Part of a small language model's weights.
Size: 9 layers, width 384, 3 heads of 64, MLP 1920 quick GELU, vocabulary 3062, 17.1M parameters.
Architecture: LayerNorm before each block, rotary positions, biases, tied embeddings.
Each number is 128 + 32 x the weight over its row's rms, rounded and kept within 0 to 255. Layers, rows and columns count from 0. The size above them is the row's rms in percent of the matrix's.

# layer 5 MLP up, 1920x384, rms 0.179, rows 309-344, columns 288-383
size [108  95 101  99  98  95 110 103  94 108  95 102  97 100  96  91  92 107 107 100 106 103 100  97 114 117  93 104 106 104 112  95  97 110 102 126]
[[126 165  86 131 117 112  51 128 182 182 142  51 119 111 104 177 153 104 133 112 121 126 127 143 109 121 132  97 101 109 123 130  95 137  92 139 169 109 101 132 159  92 101 107 128 184  89 124 112 100 113 124 153 140 152 126 123 128 141 142 133  82  90 124 116 128 108 105  91 190 127  89  84 157 152 132 123 103 136 188 149 163 181 156 124 125 176  83 113 149 135 102 179  91 127 101]
 [110  50 189 101 113 166 103 120 117 149 112 181 111 158 113 138 131 131 133 102 100  80 127 154 132 128  72  67 133 128 140 181 144 149 204 108  49 131 191 142 140 129 104 102 116  98  97  46 188 166 129 148 193 128 106 164 120 103  83 121 156 111 123 123 130 157 122 120 119 145 128 135 118 125 102 141 173 176  82 142  50 107  75 124 174 116 128 104 145 149 156 131  86  92 127 163]
 [137 113  59 130 127 101 138 157 113  46  93 124 134 133 152 162 151  91 139 102 114  88 138 108 113 113  78 171 116 145 102 136 158 206 124 115 128  95 126 144 143 166 158 152 192 110 104 129  52 133 108 111 106  94 161 122 114  89 115 147 102 157 114 100 143 170 135 169  97  97 152 119 119  68  93 139 128  68 193 113  96  68 145 112 100 138 204 147 175 144 117 130 130 154  90 106]
 [152 128 147 176 183 174 159 127 101 135 175 121 155  73 173 106 107 120 156 102 137 121 121 173 134 152 118 107 139  79  93 123 128 136 103 108 170 149 117 134 125 125 170 110 136 132 123 145  99 121 111 151  87 131 106 115 148  88 138 128 127 125 178 177 182 122 120 134  99 115 145 116 103 126 117 100 169 124 142 118 158  88  52  70 155 103 140 129 120 124 163 151 106 132 166 194]
 [101 153 101  82 106 179 111 141 117 167 137 162 128 178 159 109 169 115  98 118 125 106 165 124 170 117  72 158  65 116 159 135 152 127 105  77 108 142 174 103 171  74 138 129 187 154 155 148 200 117  75 145  63 139 127  74 116  88 168 119 147 148  91  80 136 133 107  70 109  75 129  68 131 121 127  68 165 156 213 124 151 118  85 143 140 118 152 131 135  93 206 160 148 102 134 140]
 [106  87 136 201 138  90 167 108 126 132 111  94 157 135 175 107  83 164 139 174 122 186  81 108  74 129 168 163 104 165 162 126  93  68 101 136 158 144 147 105 187 162 144 134 117 111 144 152 114 105 111 179 122  90 106 128  92 179 166 128 152  96  84 136  97 151 100 135 110  75 147 113 101 162  78 204 141  83 105  73 169  70 128 135  70 108 149  75 157 110 115 151  84 147 108 147]
 [124 113 156 167 148  98 129 150 102  98 177 156 109  79 171 102 126  95 175 138 131 103  60  96 165  56 105 114 113 151  46 149 143 129 106  93 120 153 101 129 164 152 113 100  79 133  81  98  66 138 149 144 105 143 112  86 133 122 136 103 114 107 217 138 134  75  98  97 137 133 146 123 177 119 178 142 126 107  92 142 124 156  94 133  57 118 115 125 103 153 140 118 117 131 101 133]
 [ 89 143 103 153 135 153 172 145 174  99 122 123 182 109 124 115  95  89 133 180  80  52 119 140  73  81 109  75 145 135 112 111 149 161 120 173 173 147 138 116  53 160 145 104 190 142 121 142 117 181 115 206 143  99 141 118 117 120 134 121 117  65 149 180 130 136 127 149  66 157 125 180 115 176 165 156 146 134  74 108  51 117 175 161 148 164 182 113 129 115 128  91 157 148 195 119]
 [106 169 131 202 127 150 185 121  85 124 126 122 125 131  99 129 145  93 133 175 160 141 169 103 204 135 179 174 110  83 111 177 161 185 129 101 150  72 150 128  97 177 122 166  98 205 130 110 100 141 151 126 122 118 120 101 128 124 135 166 113 118 143 120 153 107 126  96 123 104 107 117  74 144 102 123 164 126  69 183 117 121  56  92 109 127 127 123 124 194 122 117 110  88 105 143]
 [107 124 146 116 184 174  91 123 100 192 161 110  99 129 124 128  86 171 145  73  84 132  81 105 135  74 144 174 155 146 190 102 114 110 110  83 112 130  96 155 150 118 126 117 173 149 177 144 173 141 154 173 152 133 133 113  71 156 146 118 128  94 179 144 160  80 157 137 100 116 167 153  80 166 133 119 136 114  82 128 165 125 123 117 134 119 151 176 110 146  64 131 136 176 107 153]
 [113 110 154 123 148 115 150 103 126 163  93  86 129 169 120 161  71 175 143  87 155 140 173 102  97 118 138 112 123 113 197 117 173 125 182 157 108 193  68 108 146 144  64 104 109 131 122 104  98 155 113 140 167 122  92 121 136  69 134 169  75  89 112 104 152  85  70 104 139 135 109 144 116 171 136  99 102 166 131 122 135 141 117 133 144 154  89 126 123  45 145 125 126 171 114 172]
 [140  94  76 131  71 127 170 147 145 129  91 166 162  92 106 171  26 113 143 169  92 125 117 164 105 147 200 145 131 141 112  97 103 219  85  98 136 147 126  92  98 110 114 102 147 156  62 125 171  75  91 163 129 109 129 125 102 152 134 107 135 130 126 108 117  74 124 105  88 124 173 101 135 115  97 171 100 152 100 107 164 151 158 128  78 186 178 106 161  94 122 189 152  55 121  91]
 [143 120 134 109 154 191 181 148 154 113 139 119  78 128 128 151 137 166  72 115 130 158 105 140  95 156 104 126  96 145 165 139 134 113 160 124 140 117  93 121 118 127 151  69  85 133 131  57 121 147 122 170 103 155 181 112 149 185 187 194 140 202 136 130 192 153 121 200 141 117  99 115  72  71  61 117 111 155  58 112 148 151 182 154 159 168  44  87  93 121 111 172 126 117 116 132]
 [129  99 168 128 150 154 124 119  92 126 120 159 113 126 154  48  92 114 158 177 123 127 117  90 155 140 162 144  96 140 116 108 129  97 123 131  92  73 139  50  78 167 118 132 151 115 136  92 125 187 126 120 140 135  79  66 150  77 115 130 143 131 117 125 173 113  60 167  81 157 119 121 132  93 131 197 111 119 100  87  94 165 116 145 153 152 105 168 127 114 166 159  73 160 196  98]
 [150 210 145 187 103 107  80 145 152 119 106 152 116  83 203 108 155 112 109 133  68 131 169 168 131  88 145 152  73 152 192  99 108 174 173 188 104  69 107 140 151 127 145 105 126 159 156  74 104 111 127 143  98 111 106  84 193 182 164 144 135  85 151 129 148 131 150 140 169 187  88 173 132 177 168 160 164 166 154 141 128  50 166 120 120 111  71 104 128 106 181  99 107 138 114  66]
 [149 143 125  98  54  99 124  83 172 139  90  76 135 127 103 135 139  72 136  46 126 187 112 165 131 107 113 117 100 116  99 112 125 102 139  73 122 185 147 139 142 116 123 104 143 124 112 137 193  84 155 162 136 138 131 107 110 132  56 120 120  72 156  76 162 129 118 109 126 132  67 120  90 137 118 111 147 113 122  94 148 121  88 130 146 178 134  59 132 171 103 124 140  85 172 139]
 [115 134  92 156  96  93  92 120 171 134 149 128 151  88 129 128 168 136 149 109 169 119 129 144  96 113 120 122 103 170 127  76 106 162 162 108 216 126  92  96 138  88 140 107 171 105 102 175 123 173 173 137 184 154 152 119 153 124 100 154 133 169 149 179 133 150  98 152 140  86 161 141 160 220 109 137 142 135 127 115 148  82 109 142 146 164 137 144  91 124  94 142 134 150 110 157]
 [125 106 181  69 169  96 165 107 130  71 110  91 115 105 124 115 123 161 101 142  62  87 159 165 149 131 142  95 113 145 159 140 128 118 119 128 177 131  67 137 139 167  89  96 181  98  52 163 112  67 134 138 117  91 137 172 119 147 188 124  80 148 122 108 112 135 129 133 137  85 139 157 182 126 176 128 108  46  82 132 142  75 135 133 111 145 103  90 157 128 166  78 131 166 131  98]
 [120 106 116 124 103 144 147 107  86 180  92  96 107 118 108 173 168 183 182 139 141 140 119  94 133 130 118 114 170 138 143 112 130 151 127 145  97  88 130 145 147 148 170  88 146 115 172 160 110 135 148 145  45 144 129  93 168 141 164 102  75 106 162 177 146 149 122 153 102 139 186 109 108 155 152 117 171  92 112  85 131 170  87  96 173 121 203 134 133 150 129 144 151 135 161 114]
 [130 141 142 171 154 150 152 115 181 139 126  98 133  90 112  94 129 183 145  96 126 173 148  98  90 148 154  97 147 132 153 130 170 102 202 113 162 102 165 118 151  71 158  94 108 162 159 205 166 182  98 151 118 184 113 124 108 164 141 181 118 108 154  73 165 202 102 121 137 135 106 180 154 128 121  69 129 155 140 186 176 105 127 108  95 166  97 127 129 130  56 128 134  95 233  95]
 [184  90  46 180 126 126  45 173 109  75  67 158 172 211 130  80 110 160 125 146 110 133 201 134  98 198  95 112 155 135 116 126 181 161 184 148 109  85 169 139 131 145 129 136 127 179 116 117 106 207 133 177 147 161 108 176 140  98 131  98  93 144 158 121 122 129 180 104 139 160  60  77 139 100 139  81 105 166 141  86 153 113  91 175 134 145 134 137 136 145 100 139 107 125 142 144]
 [ 84 142 102 121 142 164  51 141 164 117 154 113  79 156 147 133 121 154 133 127 157 193 129 164 105  93 110 124 142  74 180 120 105 139 125  66 113 102 133 164 145  97 102 117 149 102 121 169 123 130 143 125 104 121 112 169  88 121 141  88  81 137 136 156 137 109 124 164 135 177 127 123 146 105 116 101 162 157 109 147 124 107 135 119 145  56  64 182 104  81 121 118  86 120 148 179]
 [123 104 199 138 128 105 197 140 206 175  69 162 130  26 107 122 144 107 116 156 132 135  91  90 109 119 137 100 148 150 137 196 160 138 124  85 155 112 111 118 164  97  72  99 133 137  81 130  87  93 131  97  92 145  67  98 134 127 141 136 118 118 132 111 109 160  94 102 182 145 160 151 136  91 128 177 139 166 143 103 100  89 121  77  94 133 135  76 144 167  91 138 117  97 115 100]
 [112 151 189  93 104 116 124 100 125 122 140  79 151 150 145 206 172 158 137 148  85  83  68 142 140 150 150 102 113 101  95 119 172 108 148 114  66 160 176  97 126 108 175 185 116 147 125 142  89 164  97  92  96 109 150  69 102 132  96 163 146 140 114 105 102 138  84 120 144 109 103 128 168 114 133 163 187 196 123 113 150 182 139 145 124  74 158 114 126 132 135 121  80  60 156 110]
 [157 129  91 157  11 106 156 125 134 135 125 135 106  91 140  56 127 107 160  88 131 103 120 154 159  87 134  37  84 139 104 138 152 123 163 102 118 110 113 130 172  93 103 107 111 109 167  59  59 121 156 176 176 155 134 127 118 178 150 130 156 126  79 143  25 119 143 154 134 140 157 143 167 102  90 106 150 148 135 132 118 140 158 119 113 149 154 106 112  83  78 173 101 141  69 121]
 [ 69 147 173 155 111 142 105 155 139 126 159 144 139 152 141 109 139  89 165 171 107  51  97 159 103 184 171 136 153 155 140 102 106 129  90 121 180 157 135 180 149 140 104  98 131 180  89  92  83 143  99 136 147  81 131 115 101 113  85  99 131 176 166 150 136 153 117  77 161 125 117 101 150 143  96 151  91 140 156  67 164 100 160  89 193 136 132 120 128 134 109 122 124 144  58 177]
 [140 133 167 112 128 144 135  82 167 146 103 136 122 117 144 169 163 118 142 144  61 143 147 117 138 150 117  84 155 131 100 144 115 101  96 147 111 163 131 122  76 150 145 104 138 153 161 145 141 141 116 134 112 109 124 114  98 141 125 153  65 140 191 114 178 126 129 154 135  91 138 139 213 122 133  79  92 113 157 117 143 125 143 101 158 193 139 144 140 108  99 107 116  98  94 114]
 [131 178  87 128  88 136  90 134 140 169 148 105 135 127  95  58 136 152 112 143  73  54 121 201 107 208  55 185 102 112  94  97 150 196 127 181  60 129 143 136 107 119  63 130 149  83 121 142 123 130  84  96 144  91 143 143 177  80 203 176 105 151 145 117 176 125 121 123 131 147 130 123 111  72 139 186 125  95 132 149 143 116 114 138  76 109 136  91 142 122 157  98 134 135 214 141]
 [114 125 147 147  84 150 104  97 203 112 129 155 173 131 134 186  88 115 100 155  80 136  82 106 141 149 105 127 124 104  39 158 104  99 136 117 120 104 142 118 100  72 182  80  76 130 133 174  71 122 103 136 107 161 118 129 203 150 148 125 112  96 138 143 113 153 153 138  91 118 170 133 117 111 131 172 164  86 152 144 139 102  79 120 132 126 141 140 177 128 111 186 121  76 198 117]
 [124 170  46 172  67 145 136  72 101 159 145 107 109 161 105 127 135  95  92 100  92 109 176 179 121 159 154 128  87 104 131 164 132 142 122 107 149 129 151 119 100 120  86 153 170 130 130 114 100  50 105 186 114 130  85 163  98 149 139 153 144 140 133 139 150 190 112 110 156 136  99 140 136  36 137 192 115 168 176 179 148 140 105  89  43 128 177 122 106 129 129 136 105  87 159 143]
 [121 155 156 137  62 190  63 125  82 154 146 181 160 118 116 128 131 149 121 117 130 178 143 206 114 133 106  71 165 183 194  97  88 167 126 150 125  75 106 108  87 147  62  51 122 109 137 102  95 123 118 147 138 125  91 183  58 177 116  86 158 114 146 158  95 130 118  96 133 101  76 149  92 122 145 133 103 172  86 118 131 118 145 195 161  89 121 131  63 117 143 132 148  95 187 130]
 [ 97 151 131 105 180 133 162 134  52 116 214 139 194 106 133  95 160 153 131 136 153 164 107 111 104  68 102 141  92 130 113 126  86 103 154 138  94 145 141 130 102 182  85  37 126  70 127 110  89 130 158 117 110 124  93 113 126 125 164  99 178 116 139  36 168 168 154 138  99 125 148 127 124 149 149 107  75  82 155 103  67 212 193  94  94  48 132 170 110 148 121  90 128 122 120 189]
 [141 119 109 150  68 198 131 151  64 111 134 174 104 105 129 189 152 115 147 144 168 137  69 166 104 133 168 143 112  64 145  96 192  72  97 164 152 170 101 129 144 155  99  96 140  96 134 101 112  73 113 102  85  95 117  94 136 136  96 104 216 190 196 144 103 122 149 125  89 141 147 169 101 152  79 101 115 184 127 138 138 130 139 133 207 142 134 136  98 124 121 163 125 155 116 216]
 [111 155  89 118  91  92  54 140 125  73  86 110  92 104 141 134  78 161  80 178 124 145  91 158 187 157 123 115  96  77 101 168 181 162 150 125  71 108 106 151 126  92  98 112 140 179  42 128 104 201 160 153 116 145 141 121 134  81 163 177 139 180 135 170 134 144  81  37 118 156 147  95 125 117 112 129 141  93 163  63  90 157 150 120 102 102 118  85 115  97 153 176 201 107 137 137]
 [145 113  97 140 155  93  90 139 116 128 155  87 123 111 101 111 118  93 141 116 127  94 174 117 126 108 107 124 148  97  70 168 141 151 139 156 176 140 160 139 102  92  92 183 153 136 107 145 142 110  79 166 113 148  96 136 125  90 145 122 177 156 181 202  82 145 147  89 220 122 113 168 100 169 122 131  92 147 122  75 129 108 142 100 175 120 137  93 140 158 126 145  89 129  79 119]
 [203 166 153 124 151  93  95 172  70 149 109 123 128  46 134 173 137 102 110 100 130 152 157 129  92 119  88 175 131 116 150 126 107 154 166 143 137  84 136 103  92 122 143 106 125 133 119 124  84 122 154 122  84 133  88 104 118 127 148 129 109 124 147 199 119  89 123 105 136 138  82 124 192 114 149 154 134 151 148 131 173 180 114  96 132 170 136 173 128 158 118 109 113 115 109 139]]
# layer 5 MLP down (transposed), 1920x384, rms 0.188, rows 309-344, columns 288-383
size [102  99 103  96  93  91 100 107  93 105  96  94 102  87  98 105 105 113  99 106 102  97  94  89  84 110  96  99 101 106 101  95  97 102 105  96]
[[182 139 108 127 164 141 120 144 180 211 111  77 127  55 119 128 144 141 162 124  91  69 107 150 124 124 148  93 117 157 126  99  55 169 119 129 114 153 123 144 112 149 163  99 118 158  44 134 151 110  86 149 182 139 169 155 108  65 119 109 162  86 126 122  56 104 138 147 208 145 122  91 116  58 146  69 130 110 128 101 103 164 119 107 153 149 121  74  93 131 147 153 142 102 107 150]
 [118 101  89 164 175 108 165 132 118 120 101 205 142 143 153 106 177 124  95 136  96 103 121 157 114 166  77 132 100  90 134 178  67  47 157 162 109 135 143 111 142 155 119 143 121  68 139 127 175 119 178 102 187 143 138 157 180 144 128 143  71 126 129 105 146 188 147  89 142 164 157 166 117 103 125  88 148 150 183 137 115 134 141 129 117 152 130 117 134  99 186 121 169 150 141 128]
 [102 167  85 138 133  84  67 128 193  98 166  87 169 124 186 114 154 175 144 128 176 146 138  78 117  62 107 122 144  98 132 103 154 101 145 108 159 139 106 143 124 159 155 105 124  92  89  88 159 113 111 167 133 111 196 125  71  70 118 150 174 134  75 115  74 140 127 161 112 156 137 134 101 200 155 122 129  99 142 116 121 122 123 120  74 137 145 211 133  91  67 104  80 117  73 107]
 [ 58 102 123 160 122 187 127 164 118 145 206 116 153 108 176 147 104 121  84 147  91 128 131 118  96 144 147 132 141 132  95 105 101 143 164 101 102 125 124 150 117 101  80  87 144 117 152 119  70  66 141 105 121 172  93  73 115 118 117 100 156 129  98 102 100 115  93 148 178 128 103 121 162  40  99 151 145 175 140  72 104 110 121 165  59 172 127 158 139 136 150  99 148  99 174  99]
 [138 129 114 129 120 180  49 153 112 141 111 118 160 118  99  94 140 174 149 107  79 158 186  98 108 185 130 141 110 108 159  99 156 114 108 201 115  93 198 122 127  86 169  84 141 125 144 161 118 112 126 151 143 166 170 178 116 100 160 151 158 171 142 154 186 101 149 114 134  67  81 112 133 111 185 141  81  96 135 100  96  84 126 145 109 143  95 129 138 102  95 133 112 124 153 104]
 [155 165 156  77  86 177 119 149  82 144 186 126 138  95  87 144 103  94 157  92  90 107 120 161 109 140 111 105 110 143  94 101 126 134 163 136 123 164 127 111 112  51 127 109 111 129 115 103  49 129 133 130  92 151 134 174 139 131 156 149 135 169 174 142 193 129 133 111 167  77 133  94 144 107 191  92 136 176 199 188 122 103 141  73 155  96 141 171 163 144 104  73 186 125 180 109]
 [168 136 103 195 111 173 128  80 184 164 138  67  99  90 109 117 132 140 148  94 128 117 148 143 125 107 165 127 154  96 141  92 114 122 151 146 157 154 123  77 120 137  96 148 126 120 176 131  86 123 140 106 107  92 124 149 149 172 105 155 165 125 103 175 151 126 120 179 130 120 132 169 128 122 151 128  85 112 128 148 125 112 153 183 139 180 166 128  86 154  77 114 169 100 138 180]
 [114 148 151 131 140 156 159 119 104 134 151 156 137 116 145  88 150 159 121 127 106 130 149 122  68 121  78 144 115 102 172  48 134  88 122 165 147 162  92 114 130 122 139 203  81  68 100 130 157  89 129 128 168 125 114 137 124 113 120 129 155 104  39 140  82 138 114 139 183  91 131  70 121 142 103 146  26 194 138 144 130 127 157 147 108 103 167 161 112  75 131 166  84 239 189 192]
 [102 192  97 119 110  99 167 137 164 164 174 140 147 171 123 120 140 122 106 133 118  77 152  97  98  84 159 150 190 152 145 154 130 108 143 181 103  85 164 160 191 141  78 141 118 108 164 101 159 112 143  74 122 136 121 136  95 177 113 204  81 122 149 137 143 156 137 121 134 113 138 111 157 134 111 122 166 100 101 152 166 153 135 173 195 116 118 119 143 106 140 140 112 104 151 111]
 [126 123  85 133 106  70 157 165  93 141 149 130 170 104 172 163 139  77 118 163 122 131 177 127  87 129 112 150 134 105 149 120  93 139  84 112 134 106  70 125 139  93  98  98 117 165 205 159 127  89 147 163 181 172 110 121 181 132 141 115 117 135 113 112 129 164 199 136 134 107 104 105 128 163 190  94 161 138  85 133 195 101 182  93 117 104 120 174 138 101 120 142 125 148 152 141]
 [144 197 126 105 106 123  62  80 113  83 168 135 128 105 133  88 136 158 120 111 135 126 180 153  87 114  99  98 136 123 167 108 120 147  73 112 173  97 129 158 119  54 118  89 121 145 141 147 133 147  55  97 117 171 173 148 155 192 125 152 139 116 114  95 119 112 178 114 151 181  98 125 116 103 122 120 104 127 104  98 147 157  97 129 121  72 148 181 124 179 108 124 112 134 146  92]
 [151 122 130 156  93 114 123 126 184 168 223 137 162 125 107 160 129 211 140 143 104 143 124 158 142 158 127 117  55 136 173 144 150 108  89 112 103  93 128 213 148 166 112 182 112  71 165  56 123 125 130 114 115 115 130 175 115 143 113 101 129 139 150 133 115 132 145  82 115 154 140 151 153 129 141 135 139 128 108 124 127 127 162  85 167 123 144  84  85 114  88 107 118 142  71 143]
 [109 122 117 172 109 151 113 137 131  99 148 106 102 124 139 121 126 140 184 180 213  81 112 169 116 137 135 159 122 102  95 173 156 114  90 100  70 129 118 154 135 112 115 159 191 151 135 110 210 153 126 108 103 150  98 153 127  89 126 100  71 131 123 154 111 183  85 119 128  96 143 126 100  83 176 138 125 144 118  60 122  91 159 141 185 188  84 144 128  98 160 143 156 162  90 117]
 [140 137 152 152  76  85  83 152 193 140 148 130 118 118 107 135 100 160 124 104  92 122 139 136 158 137 100 113 156 127 175 176 117 117  91 100  78 162 142 122 152  79 151 126  91 113 133 116 121  70 162 111 154 128 143 165 176 153 126 102 110 172 112 100 120 107 169 109 164 105 131 134 156  79 107  99 167 132 170 120 128  78 160 125  94 142 110 137  81 121 101 124 111 116  69 133]
 [100 113 194  71 135 112 172  81  69 116 130 140 186 115 114 143 132 102 148 161  74 191 108 176 159 112 109  96  81 123 127 121 147 173 130  97 151 152 107 164 146 135 115 145 169 139 163 144  92 152  80 167 188 119 133 133  80 105  97 123  97 100 140 125 147 156 105 150 151 143 198  92  71  90  85  85  73 113 115 126 167 132 167 113  93  88 101 151 156 114 137 145  84 157 178 180]
 [151 109  85  87 151 160 160 119 120 176 149 155 171 132 113 164 122 154 164 129  81  84 163 137 160  65 119 144 109 103 110 148  43 102 186 127  55  97 135 109 146 137 132 174 134 174  68 138 115  90 137 112 107  87 111 136 111 108  54 209 114 117 119 171 162  94 159 127 148 134 115  59 149 104  92  94 148 191 119 113 104 102 148 184 145 104 143 132 144 184 136  76 132  78 181 184]
 [118 111 104 158 222 124 136 141 141 166 124 153 115 114 150 132 181 212 120  85 144 150  80  95 181 143 180 139 145 124 121  67 104 152 201 121 115 160 121 126 132 160 194 175 122 160 153 118 126 119 113 113 200 195 133 103 121 105 154 114 135 158 100 157 180  75 150 136 145 140 184  89 103 182 155  84 156 121 163 131 138 143 111 146 165 155 189 137  91 138 116 135 114 132 128 146]
 [ 88 164 125 169 128  91 155 184 148 132 108  90 102  31 118 109 131 143  76 167 150 138 136 105 144 111 115 134 121 171 111 116 122 111 143 181 104 141 148 113  90 153  54 152 137 146 105 179 155  67 180 178 141 128 162  87 136  80 104 104 108 163 127 137 141  78 153 117 106 167 173  84  76 160 131 198 112 142 153 132 161 130 146 135  69 157 133 133 153  58 106 114 101 170 129  90]
 [168 159  98 141 171  93 169 130 174 125 121 101 118 173 104 127 138 145 110 115 149 115 114 147 150 135 172 143 122 127 139  94  91 123  67 174 161 147 172 127 149  93 169 140 159  76 170 155 112 125  82 148 149 116 100 113 145 141 152 110  92 169 110  73 194  97 100 136  80 107 141 118 151 119  81 137 104 155 125 116 116 115  64  86  99  85 130 168 111  85  83  65 155 144 103 165]
 [ 71 162 157 153 190 114 161 164 169 147 140  86 116  99 113 139 129 135  81 131 155  85 188  90 111 131  85 129 162 176 118 145 163 168 191  91 109 123 181 156 163 157 134 135 137 104 172 144 112 168 159 105 162 105  99 180 148  78 137 170 115  49  92  96 175 129 165 127 132 111 109 185 170 129 115 131 144 103  98 173  87 126 110  98 142 188 100  92 154 143  98 149 102 160 160 116]
 [156  99 119 193 163  89  92 195 120 144 123 146 138 161 163 158 137 146 177 163 138 143 138 126 183 152 139 115 184 112 161 135 135 186 150 109 105 136 143 143 179 142 116 132 155 112 112  89 159 246 195 172 168 117 112 131 120 147 166 189 109 102 183 136 166 147 127 102 160 154 108 169  83 142 138 115 200 132 131 136 159 173 105 173 187  89 107 141 115 130  91 165 165 135 149 113]
 [139 137  67 109 175 123 131  93  99 121  51 124 132 113 147 133 138 145  97 149 154 181  41 186 127  85 124 114 117 127 147 156 101 121  95  91  93  69 128 103 179 125 171 126 150  49 121 155  81 155 122 147 112 114 108 141 112 163 116 108 121  71 185 105 151 141 162 148 140 137 143 112 177 107  81  87  80 108 111 102 114  99 145 140 158 141  97 162  56 164 150 154  89 162 170 141]
 [129 107 137 117 130 199 110 175 136 159 196 144 105 149  94 114 153 159 178 138 161 115 167  88 100 133 113 141 134  80 134 100 129 124 101 101 121 167 119 143 100  90 192 153 112 134 156 195  94 111 171 128 172 138 125 134 127 173 102 140 112  87 130 146 115 132  99 169 116 148  89 215 143  96 139 137 133  59 120 159 123 141 109 203  78 137 234 141 178 120 106  84 113 132  75 152]
 [125 177  77 133 142  78 135 139 162  76 136 175  66 154 153 104 107 105 151 107 148  76 172 162 136 119  92 141 138 149 129 140 145 150 118 165 179 117  37 150 103 156  99 116 128  79 111 116 125 130 136 173 105 138  98 116  97 123 145  82  98 159 138 129 111 118 139 154 148 151 116 171 137 128 162 163  76  70 111 169 130  91 112 140 129  87 135 137  99 177 122 106 125 147 121 124]
 [133  86 142 124 113 112 124  64  88 174 138 144 131 109  96 131 137 124 159 163  66 179 105 109 147 102 155 128 143  92  71 104 128 112 170 113 149 153 143 147 157  76 156 205  97 114 119 161 181 138 131  79 137 131 150 163  96 171 157 126 139 115  69 141 170  99 174 113 117 124 112 114 118 129 181 118 142 179 189 186 193 119 139 149 148  90 148 142 166 125 131 102 138 141 167 131]
 [113  36 140 190 104 149 161 154 184 129 129 132 146 109 120 139 142 143 107 177 109  95 142 170 119 116 132 104 152 194 145  83 125 119  87  36 126 114 132 137 113 129 112 202  86 152  82 145 111 192  69 131 106 159 124 156 101 109  98 112 137 147 140 179 185 172 116 118 129 129 126 159  95  93 132 189 152 126 169 101 101 128 148 164 111 118 109  72 123  88 119 144 131 120 106 129]
 [129 180  73  88 144 193  86 172 108 114 120 117 124 132 150  76 136 210 110 156  95 145 160  90  87  89  98 153 101 118 125 163 102 120 165  80 171 155 112 141 124  68 170 146 159 130 121 163 126 165 117  67 145 150 163  94 141  93 208 141 166 126  99 170 119 113 131 119 113 154  75 155 161 129 134 117 108 149 101 107 153  71  97 140 126  69 104 104 138  94  91 168 142 139 103 163]
 [136 142 123 163 126 133 118  95 173 151 160 110  51 139 110 125 166 145  71 119  86 153 184 161 138  97  94 155 160 155 124  87  53  84 129 103 123 135 121 129 161 107 108 106 118 137 122 162 115 133 123  91 143 122 157 115 205 130 175 147 137 136 130 110 126  97  91 124 126 130  66 124 152 161  48 124 166 141 117 117 120 118 124 154  90 148 122 129 134 129 193 132 113 125 157  86]
 [126  60 184  91 196 103  89 163 188 165 150 104 108  81 168 128 133 142 249 117 100 151 129 120 126  84 106 148 122  99 137 206 116 105 105 127 101 135 123  90  60 202 144 142 118 160 149 167 170 114 116 134 116 122 118 138 158  88 139  54 170 134 163 159 100 206  58 121 134 171 185  77 134  81 161 109 151 138  98 191 118 129 148 135 148 127  86 169 131 160 145 124  90  95  98 118]
 [130 130 133 159  93 134 130 109 191 129 119 100 156 116 137 110 120 123 132 139  55 113 127 118 155 141 110 123 142 185  73 159 140 124 117 167 149 103  57 156 142 102 104 153 150 140 169  78 136 111 122 146 123 129 151 145  99 141 111 131 109 152 139 143 173 115 163  88 133 188 138 130 167 114 156 129 109 161 167 197 148 139  97  77 129 143 103 139 108 128 158  93 141 124 164 121]
 [ 58 157 148 147 136 143 118  85 146 157 110 158 135 143 124 125 145 130 178 119 146 116 108 145 119 151 193  59 181 139 196 139 158 140 176 111 148 134  87 115 153 167 109 130  84  57 144 193 113  79 167 176 121 116 193 151 102 160 166  62 138 100 118 141 154 133 120  71 165  96 118 106  49 185  69 118 125 139 117 165 185 158 110 159 120 114 104  91 139 193 123 112 159 152  69 103]
 [113 166 160 146  81 120 148 140 149 148 173 155  56 124 127 197 167 138 107  91 104 111 144 103 147 110 157 133 106 126 120  96 115 159 148 104 133 101 114 142 125 120 145 127 128 130 132 134  82 124 117 185 121 139 132  86 100 111 156  95 100 174  86 112 138 153 139 153 183 186 146 166 108 148 143 161 164 108 102  92 163 124 146 187 118 126 148  84 134  80 124 102 174 124 104 108]
 [148 153 105 118 101 151  96 143 124 161  88 132 126  95 114 120 144 146 136 114 194 147 135 108 159 143  97 144 148 167 157 110 113 104 177 131 102 140 121 120  95  62 142 161 176 158 142 171 156 172 163 185  94  86 161 122 132  99 125 147 135  60 107 150 171 144 176 168 107 133 152 196 103 110 184  73 145 154  82 127 135 136 188  80 110 111 167 118 164 151 128 127 202 101 102 131]
 [ 79 106  79 102 117 112  78 137 113 114 113 166 143 114  95 155 159 171  77 180 149 131  93 122 200 133  90 127 119  90 185 147 177 132 163 130  55 238 121 163 130 137 139  36 133 154 100 122 113 139 136 151  97 165 145 115 144 101 159 179 138 164  97 154 118 131  48 152 151 214 170 167 118 161 129 108 134 134 107 103 166  94 132 111 104 115 115 128  90  91 160 155 181 146 143 143]
 [149  84 101  80 185  91 107  58 140 161 176 172  72 156 109 120 156 112  75 128 123 131 127  92 142 155  61 114 142 128  36 157  71 136 101 124 129 148 123 151 147 162 140 150 106  95 149 139 183 177 173 132 126 113 131 104 146 133 137 152  80 112 161 143 125 156 171  88 217 105  63  86 127 161 103 119 131 178  97 128 156 129 123 121 144 152 158 141 106 146 101  91 158 110 128 159]
 [ 80 177 116  96 148 155 136  89 123 156  71  84 188 165 132 147 110  93  53 146  98 114 162 117 120 128 131 154 112 142  76 125 155 128  99  50 125  72 140 113 182 163 129 179 162 100 131 153 150 146  98 126 107  78 160 122 122  95 179 113 155 116 171 153 116  86 120 121 127 163 137 122  83 134  83 109 188 188 115 105 115 116  83 103 109 146 158  92 185 144 126 164 107 119 113 158]]